Part of a small language model's weights: no biases in attention or MLP.
Each number is 128 + 24 x the weight over the matrix's rms, rounded and kept within 0 to 255. Layers, rows and columns count from 0. Numbers have three digits each.

# layer 4 attention output, 224x256, rms 0.0921, rows 0-25, columns 0-255
137121114154041081052147126133155100130145123107193145070136149081082194156160119155167106140172165164227167149133167111132182095127095151173118155137150143185132181131152139115135131163135115123149092150136111138135158133128169116115109129119142115145183142114119097118082102119132123118160086149075132099126125162152149129124135145138121117098126119155116157159139123129140108106127127166144135135163161115112135115134155124110140127118125113161122129108128102136150133128140095155098128113151113137121096141097137115144104091111115124125157104116162119146103117099069130132150124145106191128159151136114108111115120146129138119131166124169143154132137141155155116128121143138109150163118096140104142169147113163146108087139104103115130108143117138109138129093137100
168140146106160127156109109145116140070111127117167134150091112081169101156073130139093156102164134085134180135098159157160072114142127102124101137150151123072150135142104108096120133127112098113157150141126149112161143142173116111221101114153107126170120114116133101135133110128117151095156129117123115134134158106145139133118109096138122116124123142102103112170131118148150142159101134147116080144110139122143098139128114089123155150142131111121144111103111151132147158100148136066153121196131087130126099125134168123138115126124146118116087110156166138132132146107127139144149123118106132110132130065140142116093129178116138113138166133104111172159125090138133131137104110127113127168143146144122137119114141094110143136128112103106164112127128106105132105150109175
164126105151150146115128138124165176112117099124150121115119125120133137118123136123134134115145137170129156151159084110107139161102136113116120163155137149124140092126117141104095130052139129106152122159104115134122116128159153152155155122070142149081120203163159157142153128161147137121150149133113103116128156142132107107119120122100169106115139141142110174126147110126146104115183123154147137124121122143130105120137141180098087169144124150139110117142167079101132112087157133112129164116093135085132134134139150139133144152110122136120091145099127154123190120136142158154087139106139131109104146128132119151157117155117127131107123121131144133157112125160146144103126141155148139131135125099166094121163136167131188118132118124099161102136108111108134168117119092
118125135123131194106114104109115196168081125079107137120126153180069175137103102087118064099135120113156156139099132111061112123209115108113141134133172132101172125112191152115087143130068168130129143147139097124137118095142146140145105122106104124108149137168107124165143124114132152125115139132114142125136094138138132144152111110125147140177089111147101133114090147131098091151143106118161119147157136087137138126128181098101080123154145096113124150111137115132058147122100148136159110132125127134131131143112100153112116151165146117183111100114111138138122074128094151115113126163140138079142124084147124135157098125181127109125148137061129114136158134142133084134127160104132117160138133155158137106143134117142069162156107133110122140139163119110150122115157145
111104144099119184089136117135137146105110059138103106174131124148162157159143154144116155189133189128158170133108114132122100199109129116171180100162052133154117110149074138146091101111152126151094149130110146127134114131145125124131130155140175096121133089132093121160092143116132111152130148137157122115120143141144103141134129105124155120166111137110154126125140118160126151134178152134126138106162127123119103087121115115151134180122122134131121134157132111112168132138113105128143161122148164189119156146106120100173132094120140140133106135080109110135134121152110105136122155168136094157146133128139134077118135151129105105111093140123104105117135114090132132113139141143161133127117111133140138118118119170096131084132109142109102106113132120174121162093098128
109132154170144148099112112176112125106190153104096095153165126129119142107090135137107104161102125138121156104154169105115135113178091182119119102134120141132103151102093075108133132121140166115127157111144117171173138127138094076143139116124179177142160147130170151112139113163107142119053144104133170122114136157073131103142139140120141163139140100102095129141145129116137118139117115065123131142101133136118123116070134156112131134131145133107084099128114139125161141118114168106120128138140125107103127148140132160129105113103128164136144146141164141110160144157102145108138141152116163133111096121151147131149121106135149110117128101123129122135124139115130132155147115085073105151126118117119117126110143114120136145134175155128119080111133146146137120126117145
160143098189161178164106110106144124100130133108151086165149136057096144082110149174144102149121138102152133059119170154123090157091146118151123089184110129138081143113122094119122145138094119150129141152073139146098096104135148127180115100118116144110114074097125160136099160101138110119097104126089114158130091111126115119136085128106109135121152136128145107116138110118090108122121118137168135088132175123131155110142127126144112122140163131163129113127141147130088147122145148119136112135116135116134128142132130144130136142141120121122140093133116124122138191090105114108149120134159107129149154128105133115097124166088138123085150123143145129112160109112124135168112158145129148135116153151124097148099147172148141117197108131133123120143135132146165124136141103
151102105116135119124112125167150101159092130146122137155120142155091135111186104146109101098155115109132142141116154167126133129134132130129182116140164130101113157178145118148109131140088131139138120137147162124090101147155104161105168062126137140119140111138142088133118140170098138091168131142105125110134136124107099118129142112145123150111122125145120141115115154132132149132116126143173142169142116142124115167133146158124136113103139127152158099129138078143088114126124121132120135140124142105128082158124108131130118125131136124105118097125144122126122175114143112118130129113112154113106098146132144109151134123140123131091147141112118086104147135148131137163103124140128127140120143157137162149096124110116128136132117073121134119165126133141112121111124068
185113110101153167103077107121119168151168125076112115119144147058122108131109124087125143114138114137113091114125106158153121166089172147155160118118168174130147152163141122193166107167139098134092112137135117116139130146102134109153118159104155132114071131183129123119110111118098117107123076149116104113142150155135147099097126117150097120142132112122141150116120147126159130114097160143139132184133164145131123124155121133094092166137138116126159098095151101110125090140134125128070158127119087103118143139147118157140123097122126144140109183117126127117126130147161163132100104135167138167103131155125123099107146131139127092140134136082138101147139137122129153122143123172142126130146101128110141130129101114182089117118142128133122126141133141126118129149144122
146100162107168041104113121120156163075147175092100126128094143129137146135077113079107090100134126142118211172156156188143149167102115165103120139097114107082146117121095133155138099122130111112102163107127102106104156145099164127128145103117121155098119134119124134111114134128105133129116150142122065134155087108131136127118144097114128113138132109105138176110122158137153150092121144114119146155061135164170095121113111147140114116184138092103151122146148144144144109136164076164121163155099096139095132132139062104114121126108110159123157096131091123136108182152157155113120093129104079114160122103112122075102102150138121084127098112136118102153119145115126127130115126135093125116072104143129122110133110120114147141155103127132148121122104163099094149160149100
158124136133109126122133139139109116165142153145093116124113140058130114170133133127102138087187115188115085135143124169148138152116180096086138120145127098143125126119124146125066147102135130102096147146129104084140091163162147164112119143150172165104171114118107166113147091163140089124084081137159131149118124122147121131143131106111152086165123147144157082140090163124142128126148173099126159095127121171160146141156096124112126079124155081088171120106132155127083127127120128125167141098142102105163159115093156164131149153121122115118129153115122128111113100106094142165126079123130129094153144121129126155124136139064152154156142141108137102181155132108148124132096128126135126127127118127101157114163087109144162096095108158136130128120159084155138153148117118
104101141154138131125133148114132074095118159121116157158117073142066115131167164139127071105111060138177110142164150064105136120137112101124086134111160111152144147119127120138138079097079167161145083090165138076093161156138135133138094131140132143100136112125119131122121148135093141148140149142154130127127124142125144106106118117127154157119152134104114157111115078100133145130113139176120115129161084129118097117119111146109083111095139145135139139139158151111128120138141112121125115099147132160086151168136146109133150129151155128130125155120151119137171162099162122145151170116124106168180125137142125136136141135137099108145109163110129130152148147126124119119110143127150106126136143133143141122138111112134131123088137133135155140112138117122117123099132073
084130121122119158136114123137106130183121103151100153073104095144101146150087132157151137083128109160143174115152161118122121104157179134123186133107109055092083130158138167126179109117122134174097103075118148187123102126184118105131143140144138125137130111150098113086128131124124121160131123110136114121181126125144148161126167120096105143137143102133152109072126127148153133125125117128104098104106118089134188106115133112102142118150117137132138129106148103141121111161130118140115129092128102149136159126138139123132095100085149134133150117128119131136112113120164126130143124109136111157140142136099125115140155119119146137127134149086122101145126112110123090108147142121152090122152159099138145160125121130121120104128165110108155128137129155084152117127164129
168171131143142143121144084126154126102109163140164113106132136140143094100122096086111121131131076151090102105091132110164115141095110111171149170113163129131160122068163106100114137181126141133134155141103129166122077108118089097119101148139126138143106128138143160101138101130110107127135122141151082137128130135146162134172129147124131136136115097115161116150132113097136142117136120132131125115102103126167136130140138060119059137152103141136115159102145097132131110168139190130144131102163142132145121099132116104117139135106111100106149147121157125133083131136115122166136129143137114153099117085082136151111135101081096094124136104098146097135085141164114148117117097151107077088148167122107109101159135170168144124120137149148125127167113131111141101155129124
123134165121145123122131126113094139144148151127127130106112148117136139131099099122106116153115118133110135115126116124151105148154140113141123119112137131138115139126171076114119082138143113135127160127067150174134145156135097092155149098093150105089152158091092118128118109120078120122139121102091135107143131114133172126059150133182137105136129118129050159128143082136131084117113113164136136130099104092116097100122111145093112122110142112112104133119143107142138107153139099170092088124123140113120126166123134169133125154167115150173097155155156097120181136175144155149126143110141095147121127118157143115109114104071113091106149121116108123179128146134190123124102122106176157105102135155116119109103161114133112096111129126115110147122121137095137115110105126
086108164129216158149153140088092089136144138087116120046180146090123068132130130094152123141091147151119132138133142108120219091103127084172137120135124046083107049065092184158075130147141148139113110128120167156155174123117122124122169119120146129132133099148124148120179150154101141133092155112077145097121120100127113107124092127108147137157109120144111155160151139106114124115129157145119114115102172141131110118155142145103137142109152102120139138113133129123149113104100155141101105125119123119109121096137081128160099095085140109104116132104115099137149123123142176142156123153163130131141144132127146134172148113126102113129089146143086131147180134140115136122119153122097127145124096123131107094117119124132126117108057152129106135106160119167129133192128156
115166116090131096140131126130134116132141119161125147103125129155130122151125111165128134156180125099123173104144110122120110110089146139103102101098148116180123141120127132113112143129095131123151090136109125183125140151108138107172147165103095148146151134073128120135127120153119154123098148118166147123132132149146121166157143132132104118170094132128112120134083154138067130105153121160125137114084122136146155136143120121151139088133117128155127108126146125129101109072122128127124137085135108112147150115083145120114135104112150113100108124096144140132127096135098133091135142114101127137129137149151068139142105102097154126134140149170143151110170141130111148118120103107133139148136150118142159128121138151111125103158153120118159134110095167130125091137136133
152146140145149135134134188091149140123099125101164179150095180191135153173144156124100098128171107164127140175127087161130140085136162137167140135105066106148100168136119106145081134144120148116113160127159127079110146088107143115145129133131129158160129163123132113117120134138127101119103168155115134072120150102142126098097142093103130100108123120128124125129116147120095122146155116058138129154140147138143143141108125134150108146149145120063133125117157139115139142135163143127127130116095116133081162110114137128115151143117123141118158098133145158133129120131101143120145110154136143104105132133124152140094118137138165111152123114116116070124137101125149162141167120118133138122121120162123144156103113154108129088132094131124141118101134119133142141143125151
136134219148095164143183094138172134167129129213117149147075126122167111175120131106154196106155130114099153213140118133084109092112114148154139149126123084186023057128178084150149110133101145120082151090165149095140129126135107106172119120118112117105123131121164142129119107121145132105150141109133166131142096079114106094140127149124155112118147117149174140110135155151118121147124104153099113090140148127086071132119138122173114129160116140081135106144139138100159134159138121130173130124121126104094145168189157100146111122124135090083163106122166115134107112098127132140064093151125121139127113110114122140133145139127104100150147120147121162162106113144119147143155119134141137131108180126137091144135146115141076095127133097134115136123148118126139114102081151
104103106123150141144171133171119138143092125119173112136113097119100116216172155101176118082165142172104131106080129128146105119143123143118104138155136128215135064108140099109138165154137090122103102115105129112127095146123126085103160128154109142129147125123130121143119119142125155128157117106154106117123175147097107112179086103127149168123123161085139128086155088106123154119135148150113140114143122130126149109127152127129106142126089173130083158152093116134102146110170103124102109158136107127127162115196155183144128138115169164106131132125109132119111107133162142162144124117142155124111143134117145131164133189102155136123125176143151144121126117159118133113150120125175136162126126116129114153174130153130121108128133199123132103126129126126133122150109138
131089145158148143095123165145094122144124143128153164129142141119126146122117174129168147104079072135129128107093121093147120125123166171126119154153136116124153126111143152118119159143101126096148116097151140126144076127088120137183108138140108131148103140093133093163112136125164092160124168131156104111172143127119147140136104154132075109102119140133102145122142121114114124107115147143114144113166106160117151086154148088116098134125080131138138140114130130167115172156121142124095158123154076119095097080123114110145112084145127123149146136148110122131179112151135141158126099160152107126129151128136127139150139117119103096169132132127134120151160168161133127138131116109138168118118182147104186119133127091085148135126135150111123196152161139130090158149111138
129155087143157098107102097128103115112120074149163165141079115153154115135097118131147113123166094192154134144152108138140139117129129096104097132107118112195143129091193109133150108134216138139140152115135097146136128143130095139118110124155176137103116156092121124145135129097158131096117118117142156136120112135126119106117142124159123136124139119083095130167121154155139103157146112108125112143153151124162102104109139126137106116123162129135135137128131134138177089171127132127142139142137110131107124092121171132156135128116125097140117094108120145166102141141113100151100128159151154120122126119119125139123092092136155109104135119138147117147128143150139131058121094143109135122140134111115151111124115128121177134092065113150129160135125164144139130158141150
130095095105097160099117151094113119090091148131118163143129130141131081116095134151104118105104110092142119139121152141092097091112110084118168149143157121147110153114116150109117124118141105131161100144135131120119106123137125094081118128161139105103148127131133143128177094116129127093129115157091120137175135125095101140152144123188114111162161099124124131125132135166139151127119113153088106119113122161106132125100117098140152113145117153156160129136126100108133148112117155161116128135135105152147141166136091150123078181123120125156133108118111150141111101160093126161110110132166122129179145085163144170104108138113105141123153132138135172128109121108121134144146164124112137107150142139128139122129137116124107156108094132168158116138148093156118121129130153
081131125134141095180098125125140149157102125137114140131122144143114139140138144168133136108130167104109114095144140114134119139148121138110135120175113110130082115126160163092094085139126128126113155109166151159122126097159101128126123122147148128167116142138152168114152160139118114124111130111159117163133092131133131093127159162153113104148136149118118127140142112118141146156149146119125123125115092148149134159103118152115135180164105150098148160125090160093086078123118141152121134150150117147121132094099134137128128148124120104126175156155117107105099145134131172133173122115164140114147144103118111111124139110138115134120154132146131129114139136139165155165149103131136097100171118088145115104186151146119131125123132165109145104141160137092183115078148122
102113067081121123071057122142149165174099119153098152168109140145074123087122075095084119113169141141044121138117087080115164133095112133187117169149140091151136087161043143127121139155090138154117088137142116086113084093099137150125112105116087112173139164108102137152118168135141162090142108111071124099124124185153176120109140150127130137122128135113167123106165123114138111120157109135094179134101116138154090135133075111124137123106142127131091102117123162171114154092142129144089131129167139132079134125112144085104127160106150080121131125160111174127125098106134127159115110149105127147114161084082103105131118153126116107141122086112118061172127126108114138144105138140121130086149121127146097107107124160110109128125102105166106140127094137110096097098122159
067111106122103144126171065097112120116137159128151174146147103108153103120074154179142084127195104133115137210172066127140095142118111145074107139112189104086172143142143213135167090108135098126164150164122139140118160128153135118107136121123117108119138139118088103138136133174113109165178083124105166136145177093083140154129160112125143160117131130094170102143111075124122110112163110130133114133126120142162132136136110113132119129067120117150139149120149128121143140144091125132121153181146127107162104117142126114121139116145110120108136120157100135133105097145139104106141092113154109124160135145184136119141116145137131125125136102106126129126133115112130135084118133137081166167102182107152115157166093151155092111106101116119123148123115095139109095161126074